config.yaml
norm: "rmsnorm"
tie_word_embeddings: true
init_std_qkv: 0.0361
init_std_o: 0.0361
init_std_up: 0.0361
init_std_down: 0.0
beta2: 0.99
Each number is 50 + 10 x the weight over the matrix's rms, rounded and kept within 0 to 99. Layers, rows and columns count from 0.

# gate: layer 6 MLP gate, 768x192, rms 0.0754, rows 196-219, columns 0-95
# up: layer 6 MLP up, 768x192, rms 0.0739, rows 196-219, columns 0-95
# down: layer 6 MLP down (transposed), 768x192, rms 0.0697, rows 196-219, columns 0-95
gate196:38 45 58 62 43 50 48 59 48 48 41 49 62 68 53 40 53 57 62 57 52 53 38 67 55 31 50 58 47 66 48 48 39 63 59 53 45 49 56 38 66 46 44 33 33 42 41 52 52 43 65 47 49 62 53 61 56 62 47 42 65 38 43 54 50 46 48 40 49 60 39 52 61 46 33 56 54 67 54 50 61 57 41 51 47 49 51 37 40 52 35 63 44 48 49 42
up196:43 47 45 55 51 46 60 40 47 46 57 41 54 71 63 44 48 58 61 60 52 55 66 52 53 48 43 47 62 48 47 51 52 51 53 41 58 47 46 73 73 28 53 59 40 47 62 53 57 57 44 58 52 39 39 37 46 40 56 45 44 38 56 20 47 53 51 67 50 45 50 27 39 55 50 39 53 43 53 30 44 57 48 51 52 45 57 55 58 50 49 58 60 58 50 45
down196:69 54 53 55 51 39 60 38 49 45 59 52 46 35 58 49 45 66 36 46 46 46 54 57 45 52 69 44 56 44 53 47 57 58 44 45 44 67 56 26 30 50 39 41 70 50 34 47 38 62 44 33 37 43 64 49 44 51 30 48 45 37 46 45 49 62 51 38 60 45 50 50 48 42 43 47 43 59 66 38 52 43 64 50 65 54 42 34 51 42 62 59 40 55 38 33
gate197:60 52 72 49 62 47 47 48 30 45 56 41 51 37 32 66 46 48 34 73 38 36 49 65 36 34 31 48 73 47 66 36 55 57 46 35 58 46 47 55 37 42 46 50 37 40 55 68 38 30 44 46 52 49 50 53 61 57 47 43 50 52 50 49 51 64 35 53 60 40 60 47 57 52 48 44 63 43 55 35 50 53 51 62 47 48 63 41 59 71 61 41 54 55 44 47
up197:60 46 36 34 44 66 55 48 47 60 42 57 73 52 55 40 63 31 52 56 41 36 60 54 56 52 39 48 66 54 43 62 50 36 41 28 50 45 55 58 41 50 69 59 29 50 47 42 42 43 57 51 31 33 42 61 55 60 51 50 52 45 65 45 65 52 39 31 38 58 61 72 50 41 49 50 46 56 51 62 23 69 55 45 46 44 53 56 51 48 46 56 61 48 57 50
down197:47 48 47 47 54 24 49 48 49 56 62 47 43 58 46 30 60 50 56 53 52 55 48 45 66 45 79 62 54 53 34 55 47 52 48 30 49 55 50 49 53 49 53 55 45 52 48 57 60 52 40 38 41 51 56 67 51 52 52 50 37 49 46 67 43 55 47 41 46 68 48 58 54 46 70 62 40 62 63 49 50 45 59 68 48 41 45 55 46 45 42 28 57 59 33 47
gate198:28 54 60 46 58 41 53 53 51 59 54 53 46 29 44 25 49 50 72 62 80 39 45 75 48 32 59 54 39 46 58 36 50 51 58 38 51 61 38 63 45 53 54 31 24 53 51 56 28 45 45 36 47 50 43 74 40 52 50 43 44 49 66 63 46 55 48 45 41 63 50 43 40 58 44 62 47 49 56 37 71 49 51 51 53 50 59 57 52 44 56 47 52 53 46 65
up198:50 58 33 52 46 39 40 52 37 55 42 39 54 65 61 57 34 53 56 24 53 93 45 57 47 42 61 24 60 51 50 54 39 52 58 56 44 28 61 53 32 54 42 61 49 51 62 46 58 63 52 57 51 57 61 55 46 50 45 55 48 43 37 47 43 51 48 50 67 46 55 53 38 42 52 53 53 48 41 44 49 51 34 43 58 68 47 20 51 48 60 26 46 57 44 38
down198:57 30 46 44 43 44 51 52 42 56 62 61 48 63 45 48 45 44 30 46 61 43 56 64 63 41 28 61 43 35 46 37 35 68 42 63 53 35 51 48 66 47 48 60 43 51 54 50 42 50 49 45 43 70 52 60 40 46 50 38 44 38 47 51 50 45 62 66 54 30 47 51 56 58 70 47 63 58 81 48 39 77 50 44 44 42 31 54 49 51 56 43 71 63 55 37
gate199:64 58 53 52 50 41 54 57 38 54 49 68 54 47 47 56 58 50 43 43 38 37 50 51 42 36 40 48 63 43 47 44 57 60 47 58 50 55 61 40 51 58 39 41 57 59 65 66 33 49 46 58 65 47 46 53 48 36 45 48 58 47 48 53 43 52 46 69 59 45 53 51 67 57 46 60 47 48 60 54 63 51 74 45 55 47 41 49 62 62 45 46 57 57 57 59
up199:33 66 57 44 41 34 52 48 50 44 45 54 56 43 66 51 38 42 48 68 53 53 32 59 58 57 48 41 52 50 39 60 53 57 47 34 61 70 48 47 50 54 37 39 47 46 54 42 44 51 42 36 49 50 27 42 26 49 56 57 58 40 47 53 64 53 54 69 42 58 45 40 47 54 37 49 50 59 53 46 49 41 65 55 59 50 52 53 55 49 66 56 37 47 43 48
down199:47 35 63 60 57 51 55 32 53 56 50 48 46 33 59 59 72 64 53 50 73 52 66 44 47 33 47 51 59 50 56 63 45 36 50 49 40 45 38 37 47 25 59 50 56 48 57 44 55 57 57 37 54 63 58 66 41 55 53 45 34 48 47 44 40 57 48 48 33 45 39 68 46 50 59 54 42 51 50 39 47 37 63 62 52 42 32 59 19 58 43 58 55 48 48 33
gate200:62 49 50 55 45 62 57 58 47 59 48 64 30 24 56 59 68 37 53 57 43 45 57 42 55 48 57 33 70 53 40 62 77 44 64 49 60 58 51 55 45 59 54 45 52 28 56 52 52 38 57 51 51 44 42 49 56 49 50 38 41 60 47 34 50 45 62 29 53 46 47 67 44 65 44 50 68 55 68 75 57 53 38 63 62 54 52 54 42 26 45 65 40 55 41 59
up200:48 50 60 62 52 40 75 49 35 47 66 38 38 35 42 48 55 43 35 31 17 44 55 68 65 41 32 43 51 47 62 63 45 54 71 52 34 47 35 41 42 59 29 57 58 35 61 48 47 54 74 59 30 42 45 30 34 52 53 51 48 42 40 61 60 55 56 41 44 64 47 62 62 47 44 55 50 59 42 53 55 35 46 43 58 56 44 51 45 55 31 38 53 50 58 35
down200:32 46 78 43 41 43 58 58 44 71 39 58 45 31 42 39 59 57 49 57 52 35 49 61 47 35 42 33 52 52 60 63 28 54 71 80 42 54 38 53 41 49 46 54 51 50 47 51 58 30 57 61 48 45 51 53 55 58 55 52 67 42 36 59 43 58 30 49 44 45 54 47 41 65 65 44 54 57 62 34 65 61 54 42 57 39 73 56 62 42 57 30 53 45 51 57
gate201:47 76 51 38 52 59 48 32 50 59 36 39 54 43 39 62 37 64 50 47 62 41 68 66 50 51 48 45 51 50 72 68 62 48 41 43 69 51 23 45 50 55 36 47 57 43 61 67 50 34 54 60 48 53 47 44 44 60 63 73 52 47 67 46 47 46 57 48 51 46 51 52 56 38 47 70 65 51 47 33 58 66 62 50 47 46 57 46 56 53 65 37 51 70 44 53
up201:50 41 62 43 45 55 53 35 53 46 51 49 56 60 31 67 54 42 52 61 79 40 47 50 35 46 61 53 47 59 42 47 51 46 39 50 65 42 54 52 59 53 51 55 48 35 53 68 44 47 41 53 45 55 51 60 48 40 41 47 40 62 50 53 63 40 24 71 49 52 43 58 40 65 38 55 49 38 31 52 40 54 47 33 57 52 56 56 43 68 76 48 56 56 59 58
down201:61 46 54 48 61 35 53 37 82 55 85 53 58 21 56 43 55 44 46 45 43 38 51 40 52 61 45 59 53 42 36 53 38 56 42 59 52 44 40 42 51 58 28 69 39 50 46 53 47 40 64 67 46 59 45 55 39 39 45 61 55 46 42 39 44 45 23 52 68 39 50 46 48 59 60 53 64 40 57 60 52 51 65 41 56 40 61 55 42 58 47 56 50 46 49 44
gate202:45 54 50 43 48 51 61 34 37 43 53 45 39 49 69 44 30 61 51 50 33 54 21 43 53 56 42 50 42 58 51 43 62 56 51 53 41 39 51 62 54 55 36 55 68 70 44 43 74 41 52 51 45 43 50 41 38 60 70 52 27 40 33 37 43 63 68 38 61 42 34 60 41 62 44 66 54 56 37 57 45 60 55 68 41 53 54 47 33 33 64 34 37 56 55 52
up202:43 52 35 50 72 44 52 54 65 45 34 54 47 52 66 51 44 59 34 79 47 57 52 66 52 50 50 59 37 51 63 56 59 55 61 55 64 55 59 81 53 44 44 49 37 47 59 28 70 60 47 39 52 28 59 54 41 59 49 61 45 41 67 63 45 43 50 48 41 66 42 39 44 58 52 39 44 38 55 42 40 41 47 44 44 67 43 38 56 55 31 54 47 50 39 39
down202:45 58 49 72 55 45 34 59 40 50 46 41 43 46 55 55 48 47 53 64 56 51 70 48 58 31 63 44 62 48 34 24 54 41 69 63 55 72 63 60 38 57 54 55 73 50 56 51 54 55 61 41 45 43 39 51 54 38 37 40 56 58 67 44 61 30 48 40 50 59 69 69 49 44 39 39 69 63 30 59 67 33 36 48 53 48 34 48 49 51 55 55 44 66 37 36
gate203:33 49 39 46 52 58 65 50 48 41 51 60 53 32 66 48 27 36 53 46 62 53 44 41 50 34 43 48 71 48 62 54 39 52 74 42 57 32 42 55 72 56 44 49 65 43 44 62 53 49 53 66 45 51 57 55 46 59 61 39 48 44 47 60 46 42 46 49 54 43 39 51 53 73 50 59 53 61 39 41 56 44 51 53 42 65 33 53 50 43 52 37 62 56 53 50
up203:56 61 50 60 65 40 48 58 45 60 76 55 77 46 50 59 63 69 42 65 73 46 48 45 40 55 42 59 74 59 76 65 58 54 55 59 56 44 61 53 51 55 43 47 49 53 46 64 33 33 40 44 53 48 50 44 49 69 61 63 48 50 61 56 34 59 30 43 32 45 48 46 46 46 71 52 49 53 58 29 56 53 55 66 52 38 38 35 68 52 40 53 44 53 58 37
down203:45 57 62 32 75 52 43 53 35 60 58 53 51 47 44 64 43 56 33 56 60 30 49 37 64 52 53 32 57 45 41 65 64 54 57 40 47 48 43 51 50 46 64 58 44 50 51 63 39 60 51 44 50 36 72 65 63 46 43 55 52 59 56 37 42 59 41 47 59 49 46 51 40 51 37 62 58 69 44 38 58 37 78 55 41 24 44 33 67 30 52 34 41 46 53 35
gate204:58 50 37 39 69 54 57 28 56 49 55 63 73 39 41 63 36 60 47 51 48 47 62 56 51 51 47 62 45 41 40 39 45 48 60 65 64 31 36 52 46 62 60 53 49 57 46 56 47 53 66 46 47 52 44 49 52 48 53 52 48 43 63 51 52 46 48 53 46 50 36 61 55 38 41 40 61 54 54 58 64 62 38 54 48 60 55 44 51 71 47 49 59 74 72 42
up204:47 37 40 44 72 38 71 37 32 50 49 46 57 50 50 42 53 48 52 30 58 50 54 54 47 56 59 46 55 67 61 71 47 43 62 55 62 30 36 53 51 50 57 35 40 29 47 43 46 43 48 58 45 47 37 51 51 36 46 71 57 52 59 41 55 32 47 34 60 61 59 32 48 60 45 48 53 54 55 46 48 39 51 45 47 38 56 58 45 57 66 44 51 58 45 47
down204:70 66 55 55 66 59 49 46 54 52 53 47 47 56 64 51 63 43 71 45 59 37 57 45 51 52 58 44 53 47 50 63 53 59 52 40 71 38 35 54 61 55 51 42 65 51 46 56 41 37 36 62 37 58 38 61 52 51 51 52 74 60 57 56 59 44 49 49 58 45 56 45 36 50 38 48 48 65 67 51 54 57 56 43 46 77 27 33 39 39 41 58 58 33 40 45
gate205:43 62 41 54 47 58 51 42 57 27 51 58 47 65 44 33 64 54 49 51 46 35 58 52 47 60 39 36 48 58 38 56 63 39 53 45 58 31 48 39 45 60 32 53 16 50 45 71 61 58 55 37 64 51 52 42 45 58 54 53 65 46 57 47 58 71 42 50 53 45 35 73 65 57 47 62 69 66 46 61 48 32 51 48 49 60 60 31 43 54 48 79 53 48 36 66
up205:58 45 48 57 53 50 45 72 66 64 46 49 51 45 62 48 62 71 47 56 72 70 48 39 40 45 68 54 56 51 51 58 76 57 26 53 27 66 41 46 60 41 66 56 55 41 59 53 40 52 63 78 32 52 36 56 56 50 31 35 50 52 46 39 25 55 60 68 59 57 74 35 46 58 49 48 55 50 60 53 74 61 55 57 60 50 60 75 55 50 32 53 54 44 56 39
down205:59 44 35 46 62 49 54 53 50 49 46 51 39 41 62 71 35 47 55 55 64 55 38 63 63 50 51 59 70 50 57 61 48 70 58 48 23 49 44 73 51 36 61 34 54 53 62 45 44 47 39 64 56 56 52 49 50 41 49 39 50 52 56 50 36 37 63 56 38 51 56 46 62 33 52 56 56 40 53 42 55 58 47 50 53 40 57 65 44 51 50 48 44 51 46 62
gate206:55 54 54 44 52 65 57 57 59 50 37 59 71 40 56 45 30 39 48 64 55 37 63 48 57 45 60 56 51 56 30 34 56 56 50 52 40 45 53 39 58 34 39 37 55 39 45 65 39 51 52 57 58 45 40 72 60 52 77 29 42 55 38 26 43 47 59 37 40 49 51 64 58 71 36 47 52 51 58 37 56 63 50 55 63 35 46 36 55 35 35 76 40 55 62 59
up206:46 36 62 31 50 54 50 49 35 48 71 61 55 43 48 48 54 57 42 36 77 65 54 47 46 44 57 54 73 58 35 50 60 58 53 51 62 58 46 55 43 61 36 63 54 51 48 52 52 53 26 46 71 49 40 70 61 50 70 39 43 78 37 57 55 41 37 52 53 51 45 68 38 31 48 59 71 59 61 52 41 58 48 52 52 42 57 52 36 52 36 58 55 56 56 51
down206:58 43 50 41 70 42 49 58 52 37 51 51 50 46 46 44 58 58 56 52 60 49 40 55 30 55 48 49 46 40 66 70 49 54 44 37 42 32 46 54 50 52 49 50 43 61 58 67 46 47 37 60 62 72 66 43 31 51 31 42 43 47 47 52 41 53 43 44 60 46 55 51 58 71 65 56 67 51 35 43 57 50 47 55 57 46 33 44 47 51 57 42 47 45 51 60
gate207:61 46 56 58 38 69 29 41 43 48 35 60 29 54 51 49 38 54 45 42 44 40 57 70 42 79 26 50 38 53 50 41 44 37 52 36 57 32 64 45 58 35 43 53 45 42 63 55 47 35 45 29 45 40 73 25 38 41 49 46 48 61 34 38 70 71 53 45 52 41 49 51 40 52 42 71 53 47 49 54 66 39 47 59 47 62 73 56 24 49 48 43 65 61 55 52
up207:28 31 51 58 55 45 35 25 59 55 38 51 43 47 46 57 44 51 47 38 52 67 48 52 47 69 58 47 57 74 42 61 50 19 40 48 52 27 41 63 46 64 44 52 56 49 53 44 50 52 55 58 27 39 44 56 41 43 45 53 47 48 51 58 67 30 68 19 49 57 40 70 59 57 59 64 73 62 45 62 53 43 44 59 47 62 38 36 58 41 55 42 46 41 39 50
down207:42 35 57 45 48 56 55 38 47 57 36 58 41 58 48 57 51 63 45 49 17 51 47 47 41 96 45 45 57 59 50 55 47 38 54 38 32 37 26 58 40 57 43 51 52 48 27 55 57 51 66 51 69 40 74 35 43 46 42 72 53 50 38 45 58 54 44 50 63 42 52 46 40 60 30 50 64 49 64 44 48 38 52 58 49 57 69 45 46 60 54 52 58 31 47 56
gate208:41 68 38 52 65 61 67 37 52 44 49 53 53 39 59 50 55 49 47 45 76 31 52 47 43 44 54 55 36 67 39 55 59 40 38 41 64 54 49 56 44 40 50 54 51 53 50 62 43 54 45 46 53 63 67 56 57 50 58 63 39 51 43 48 46 69 38 56 68 44 45 56 31 55 64 42 40 58 45 58 59 53 57 71 39 46 38 48 59 39 74 61 62 65 76 55
up208:51 55 36 51 42 50 50 55 69 50 52 57 37 40 47 62 47 32 42 56 47 45 46 56 54 59 32 51 32 50 60 40 49 51 55 42 61 47 36 43 50 51 44 36 57 69 37 45 56 35 53 54 49 59 47 70 49 16 68 47 53 68 61 53 43 39 51 61 56 46 60 41 42 62 70 47 20 78 53 60 44 53 43 62 43 29 57 52 42 62 35 58 58 46 63 41
down208:45 50 61 37 48 35 52 32 58 70 51 40 50 52 39 53 41 40 36 51 56 46 43 43 51 30 41 58 45 58 64 51 48 32 50 46 59 56 48 66 42 36 37 60 59 44 55 28 42 68 30 51 65 47 56 42 63 37 58 36 46 61 51 52 49 49 47 59 37 51 52 69 53 55 49 42 29 54 49 63 50 63 53 46 59 65 47 42 62 55 65 52 55 40 61 35
gate209:43 54 41 26 47 72 36 41 53 56 30 53 43 59 54 46 46 54 43 29 41 55 48 50 63 51 61 39 43 57 44 49 44 66 55 59 33 49 46 60 41 43 47 49 56 43 45 64 67 55 41 57 33 40 53 64 47 47 58 44 56 65 51 57 37 53 55 36 48 35 41 54 55 52 58 68 61 39 53 51 44 54 42 51 52 60 49 53 39 64 48 41 50 69 68 34
up209:34 37 50 50 66 42 45 49 49 45 59 68 60 44 46 46 53 50 45 60 46 44 69 68 42 48 61 39 69 43 53 55 38 32 36 47 52 40 53 52 44 35 47 49 42 31 46 45 47 40 46 56 40 57 50 43 52 57 30 58 40 65 45 59 59 33 50 46 52 46 56 54 38 55 43 54 45 48 52 32 43 59 42 53 52 52 61 48 31 49 42 47 35 52 36 48
down209:44 62 55 64 39 61 50 37 60 44 60 42 60 50 71 47 43 67 43 52 61 67 57 47 54 60 49 64 48 46 45 56 58 64 51 64 55 54 49 40 55 65 54 53 51 54 60 57 62 66 44 55 43 43 60 44 35 51 45 56 59 44 45 48 37 42 39 51 60 46 52 49 52 78 74 50 40 53 39 70 52 53 61 40 73 63 32 54 52 36 51 42 33 71 64 45
gate210:36 48 65 59 49 40 42 44 44 36 40 47 37 35 40 50 49 61 55 46 37 52 44 55 44 49 33 57 57 56 51 55 33 59 57 40 43 57 36 51 46 33 55 48 46 51 71 57 67 44 63 46 56 71 51 39 39 30 64 34 44 48 58 56 33 59 54 41 44 37 58 50 50 54 64 54 59 50 51 53 61 53 64 36 53 56 50 52 62 47 57 62 56 53 45 60
up210:54 45 47 40 48 42 57 58 53 38 57 67 59 68 62 56 40 54 49 41 45 41 43 52 31 35 69 42 60 44 40 49 47 43 40 53 39 33 66 52 67 51 57 60 53 50 46 49 49 54 44 28 52 46 67 48 56 40 59 47 51 54 43 45 48 44 52 45 55 54 40 55 49 51 42 57 67 42 48 73 57 64 39 61 64 44 42 44 50 59 46 57 76 52 57 62
down210:65 56 58 51 28 36 60 35 79 53 34 44 35 56 54 19 28 54 31 48 61 70 51 50 58 51 45 64 38 37 45 56 58 49 53 65 53 48 50 64 61 47 57 58 60 36 41 39 55 55 62 35 52 40 53 55 53 48 41 44 69 56 47 42 50 46 69 52 53 45 39 54 47 65 52 42 44 38 41 56 62 58 46 47 48 58 50 61 56 39 63 41 54 42 47 48
gate211:66 53 64 66 54 57 39 35 61 36 44 52 71 55 48 56 51 58 58 57 38 52 73 47 39 63 70 51 42 60 48 63 69 63 51 60 60 36 52 59 48 38 42 56 50 42 59 71 22 46 51 56 32 71 66 41 56 45 66 50 48 59 44 39 45 50 56 49 49 45 35 32 35 60 47 39 38 47 47 54 44 39 54 56 48 41 49 36 33 47 36 48 66 53 53 60
up211:37 52 69 39 48 64 41 43 54 45 55 55 57 65 59 75 48 51 67 30 41 60 46 44 39 54 50 40 66 43 44 56 38 53 40 57 51 62 45 50 42 43 55 44 51 34 56 64 53 43 54 37 32 44 57 48 53 44 48 46 50 52 57 43 37 41 54 35 64 38 54 61 45 38 45 49 39 49 47 78 54 37 49 56 60 57 58 39 55 63 57 45 56 59 39 55
down211:67 55 48 68 54 61 49 57 46 65 62 44 49 61 59 46 45 55 59 54 48 45 48 58 48 51 74 36 31 60 44 68 44 47 47 48 50 36 54 64 56 46 41 48 45 39 47 38 31 51 35 55 58 54 68 38 46 47 48 56 42 52 52 42 38 66 49 50 72 40 50 47 34 51 54 43 58 40 55 32 45 46 73 48 71 24 60 49 61 59 56 51 51 56 47 49
gate212:48 38 54 55 33 61 42 42 51 58 57 34 27 48 26 52 41 58 56 49 44 43 30 52 55 60 69 60 66 57 58 42 49 44 50 59 36 42 64 58 54 41 48 48 52 51 53 53 46 59 46 27 63 30 40 62 49 60 45 47 63 35 60 54 66 57 48 45 57 50 35 40 50 51 50 51 44 45 56 60 51 40 58 46 51 51 59 45 56 43 73 58 29 54 58 52
up212:48 29 40 67 52 48 50 51 48 54 60 53 55 55 48 67 43 28 68 58 46 45 43 50 42 71 57 45 48 68 68 40 45 55 35 44 45 31 46 38 50 69 54 43 37 45 62 51 54 60 48 41 53 41 49 79 47 51 58 51 48 45 35 53 49 61 19 50 48 58 52 44 62 45 62 36 36 64 67 48 47 66 61 51 51 29 30 47 55 46 51 50 46 45 33 29
down212:64 38 51 53 42 49 61 61 59 53 54 34 30 46 39 30 32 63 38 45 48 48 35 44 49 60 43 48 43 53 59 57 56 64 59 65 61 42 32 45 63 59 51 60 63 58 43 65 47 58 52 49 31 53 36 51 43 49 63 31 40 56 53 42 54 58 41 28 64 59 46 47 55 60 43 33 45 62 48 63 64 46 72 71 38 40 56 44 61 55 50 47 42 54 43 52
gate213:57 46 59 43 51 59 59 50 69 58 46 56 63 53 32 38 64 65 69 48 52 36 38 46 28 50 60 53 45 50 66 48 56 45 58 53 36 50 42 40 65 35 44 58 43 46 49 50 55 63 50 46 64 61 53 56 63 48 48 49 46 55 61 52 39 42 52 48 57 40 52 27 65 40 42 53 61 52 44 59 49 61 56 41 66 33 52 48 49 54 55 43 54 39 48 45
up213:46 59 35 57 52 36 69 52 54 59 56 47 63 49 44 45 49 46 42 64 39 43 66 46 55 59 76 56 56 48 59 58 50 45 56 43 44 54 69 60 55 37 55 51 40 53 47 58 46 39 48 54 68 41 40 36 44 47 45 53 49 58 61 45 56 56 43 63 34 53 57 46 47 51 48 46 46 47 61 53 43 61 63 60 30 59 72 48 68 49 50 51 41 56 57 40
down213:55 37 66 62 61 50 52 43 50 60 37 49 50 47 50 43 57 51 62 62 55 42 43 52 48 56 45 62 55 35 66 44 50 49 47 37 54 55 49 51 60 40 44 52 43 35 54 32 49 60 49 43 51 64 61 67 81 50 51 66 47 53 40 50 38 58 59 41 75 36 52 39 48 41 47 40 62 45 25 34 63 51 35 53 59 42 33 31 42 35 51 36 51 57 51 50
gate214:50 59 52 41 36 55 54 47 65 47 35 59 47 47 51 53 57 25 64 58 58 49 50 58 39 38 65 34 46 53 54 35 67 35 31 55 67 45 74 64 52 39 64 48 54 48 44 70 63 43 56 56 55 45 54 64 67 52 62 57 52 40 39 42 61 62 48 46 54 59 66 44 42 44 61 40 64 54 48 68 27 59 38 55 41 59 63 48 56 58 63 44 62 52 77 38
up214:45 16 44 72 48 54 54 55 32 55 55 38 59 57 58 63 50 57 40 63 55 29 46 37 34 56 48 62 57 49 50 58 62 44 49 34 64 45 64 49 52 59 48 39 40 36 60 78 67 53 63 61 42 42 51 73 41 44 44 45 54 46 50 36 59 49 54 70 39 55 48 62 43 47 41 44 70 32 51 46 37 41 42 53 52 65 62 53 46 53 66 41 67 50 53 39
down214:33 39 47 44 46 48 56 28 36 52 48 23 42 52 47 51 35 67 61 57 61 48 49 59 45 50 60 43 48 49 57 48 46 55 37 40 37 62 43 51 52 44 58 38 67 38 51 56 71 62 44 39 50 45 46 51 55 59 49 46 50 28 43 39 58 55 39 50 68 38 35 48 59 50 15 52 66 41 60 72 39 30 64 58 39 45 51 55 32 51 40 78 60 43 39 57
gate215:42 58 38 53 61 44 43 44 47 38 54 46 37 49 50 43 58 46 69 59 47 37 31 43 55 46 43 56 65 59 57 48 52 57 45 47 57 45 38 43 47 56 53 60 44 40 55 42 42 32 58 44 39 45 40 44 64 63 61 47 56 33 58 54 55 79 51 54 43 52 64 57 39 52 41 51 51 53 59 54 52 67 35 68 47 52 43 58 51 65 37 56 54 66 43 38
up215:44 39 54 28 44 53 56 47 68 47 37 47 44 53 24 49 66 53 56 27 44 39 53 47 46 50 42 55 62 60 43 45 47 59 46 46 49 44 55 50 47 50 37 55 52 44 51 47 48 38 73 56 53 51 57 41 39 51 49 43 48 38 42 66 39 49 39 62 54 57 59 61 52 46 38 32 56 43 58 50 47 45 43 36 47 53 69 50 55 66 56 51 45 58 45 37
down215:42 51 40 57 61 42 44 57 58 57 37 45 34 62 48 47 45 46 58 33 48 41 67 53 45 60 60 51 53 51 46 41 56 49 57 45 52 31 51 54 49 57 62 39 39 54 47 42 59 68 48 57 41 52 31 35 51 52 46 54 54 35 66 48 50 52 45 39 59 60 61 57 59 54 55 40 36 35 54 47 65 34 43 42 63 66 38 41 55 57 62 57 53 43 59 54
gate216:37 49 37 55 48 58 46 52 56 37 49 52 75 44 57 53 38 39 58 58 48 52 56 51 48 50 41 42 61 48 54 29 45 36 37 58 41 56 67 37 49 59 43 70 38 39 39 54 53 54 58 56 51 47 56 61 49 35 42 27 45 52 52 49 59 40 48 44 64 49 61 70 58 50 70 54 61 73 43 52 52 57 47 41 57 51 58 49 36 69 58 27 55 64 59 43
up216:44 44 32 61 69 55 53 52 11 59 49 48 37 64 47 53 39 59 56 33 52 57 45 51 45 31 38 26 53 60 27 41 54 38 35 38 54 53 64 40 57 39 73 54 41 50 59 50 27 55 52 56 43 17 34 46 50 46 43 52 57 35 50 44 44 46 51 71 48 56 45 45 39 67 48 52 50 44 44 31 40 68 57 37 31 67 39 40 44 54 54 45 40 53 46 56
down216:58 59 57 56 34 77 52 45 54 54 66 48 61 41 40 41 55 39 31 35 59 53 40 49 58 56 55 51 57 44 21 37 76 47 46 34 48 56 51 43 41 55 46 50 53 52 49 57 39 51 50 49 46 36 36 64 51 33 45 35 46 56 49 46 39 50 54 67 39 49 35 43 71 47 50 37 36 43 52 68 57 64 50 50 32 37 53 48 67 68 56 29 39 39 39 57
gate217:44 44 46 47 51 57 54 50 59 35 39 63 43 59 38 54 56 50 51 61 45 62 51 45 31 48 48 59 49 47 42 49 50 41 53 38 64 51 63 43 48 65 52 34 36 61 51 34 73 38 54 53 59 50 39 44 54 68 60 46 52 35 43 36 36 63 46 52 40 40 49 32 73 47 47 51 58 51 54 56 54 39 62 39 61 43 36 44 57 50 57 56 48 60 56 41
up217:57 44 58 59 48 47 62 38 51 43 59 50 52 51 45 48 52 54 52 39 38 50 53 49 45 40 58 69 46 50 40 58 36 32 60 51 64 46 49 36 40 51 42 49 42 46 53 43 42 59 62 60 60 75 59 54 35 54 63 65 32 47 47 50 45 32 32 60 53 45 59 45 66 44 61 46 40 60 48 51 45 54 57 52 44 55 47 67 51 65 55 48 47 50 48 45
down217:70 32 52 42 49 51 79 49 47 58 44 60 35 60 55 51 59 31 45 57 60 30 44 45 41 45 42 43 49 41 58 45 48 55 45 56 43 43 59 58 52 48 44 54 51 52 49 58 48 35 46 60 53 53 64 27 47 41 40 54 53 48 54 41 38 57 56 52 46 59 40 60 35 44 47 52 51 51 36 55 47 41 50 48 52 36 57 51 53 37 57 64 64 51 50 41
gate218:36 61 50 34 40 53 56 50 53 51 43 57 49 53 52 60 43 55 51 60 41 44 61 51 46 62 43 39 49 44 40 60 70 61 57 43 50 54 33 52 43 37 49 60 38 74 48 56 55 43 42 46 46 58 51 49 46 42 53 51 48 49 60 49 73 34 48 49 47 38 64 59 45 56 37 76 57 56 34 31 55 64 59 41 13 69 72 61 55 55 57 58 59 48 37 64
up218:52 51 37 37 50 42 54 43 45 54 57 52 43 69 52 54 43 50 43 72 56 53 51 50 57 56 48 56 45 69 46 61 57 55 44 42 52 60 33 59 29 49 55 41 47 35 49 31 49 49 46 66 44 37 74 38 58 58 54 47 71 59 39 60 49 59 30 26 48 53 50 59 47 51 43 53 47 47 54 67 58 39 57 53 61 63 70 41 43 32 58 48 32 50 48 40
down218:64 57 55 55 73 32 63 52 49 58 50 63 52 50 74 63 49 65 62 47 50 55 49 43 53 36 39 57 39 44 55 53 43 52 39 50 47 38 43 36 41 70 53 65 64 52 43 56 54 47 43 32 63 36 54 63 46 60 47 33 38 53 56 42 55 40 33 62 44 40 52 55 54 48 67 30 51 38 56 56 57 33 56 44 63 43 43 47 60 47 50 56 59 42 61 34
gate219:41 39 66 29 45 48 42 44 50 33 55 63 62 40 50 49 39 53 56 51 69 50 45 66 47 48 52 49 70 54 55 48 60 58 39 57 61 43 46 51 47 40 38 66 39 36 64 52 35 40 57 57 62 64 44 57 40 63 52 54 31 47 70 47 59 53 45 58 43 48 56 49 46 65 43 53 63 37 46 52 56 51 48 54 39 49 56 32 36 36 62 56 51 51 63 41
up219:53 11 45 54 49 49 55 36 50 55 64 38 72 29 34 43 47 65 37 42 52 48 65 49 40 35 63 60 54 49 57 64 62 48 49 59 56 29 58 57 54 60 44 57 50 50 66 70 47 69 50 39 52 43 64 49 23 72 38 67 36 68 61 61 47 44 59 36 49 54 45 42 61 67 40 34 46 24 51 39 67 47 51 39 36 35 51 58 54 31 64 53 46 39 56 49
down219:54 40 45 85 38 56 50 56 42 58 44 56 46 64 31 48 54 58 56 61 44 54 60 47 43 53 43 31 43 53 58 51 54 46 31 69 53 37 60 63 51 41 60 38 66 58 55 62 56 57 53 46 33 41 68 29 37 43 50 41 73 64 44 60 35 56 46 51 42 44 36 40 46 54 57 50 53 66 56 43 27 48 57 47 56 37 46 61 41 59 46 61 57 48 47 73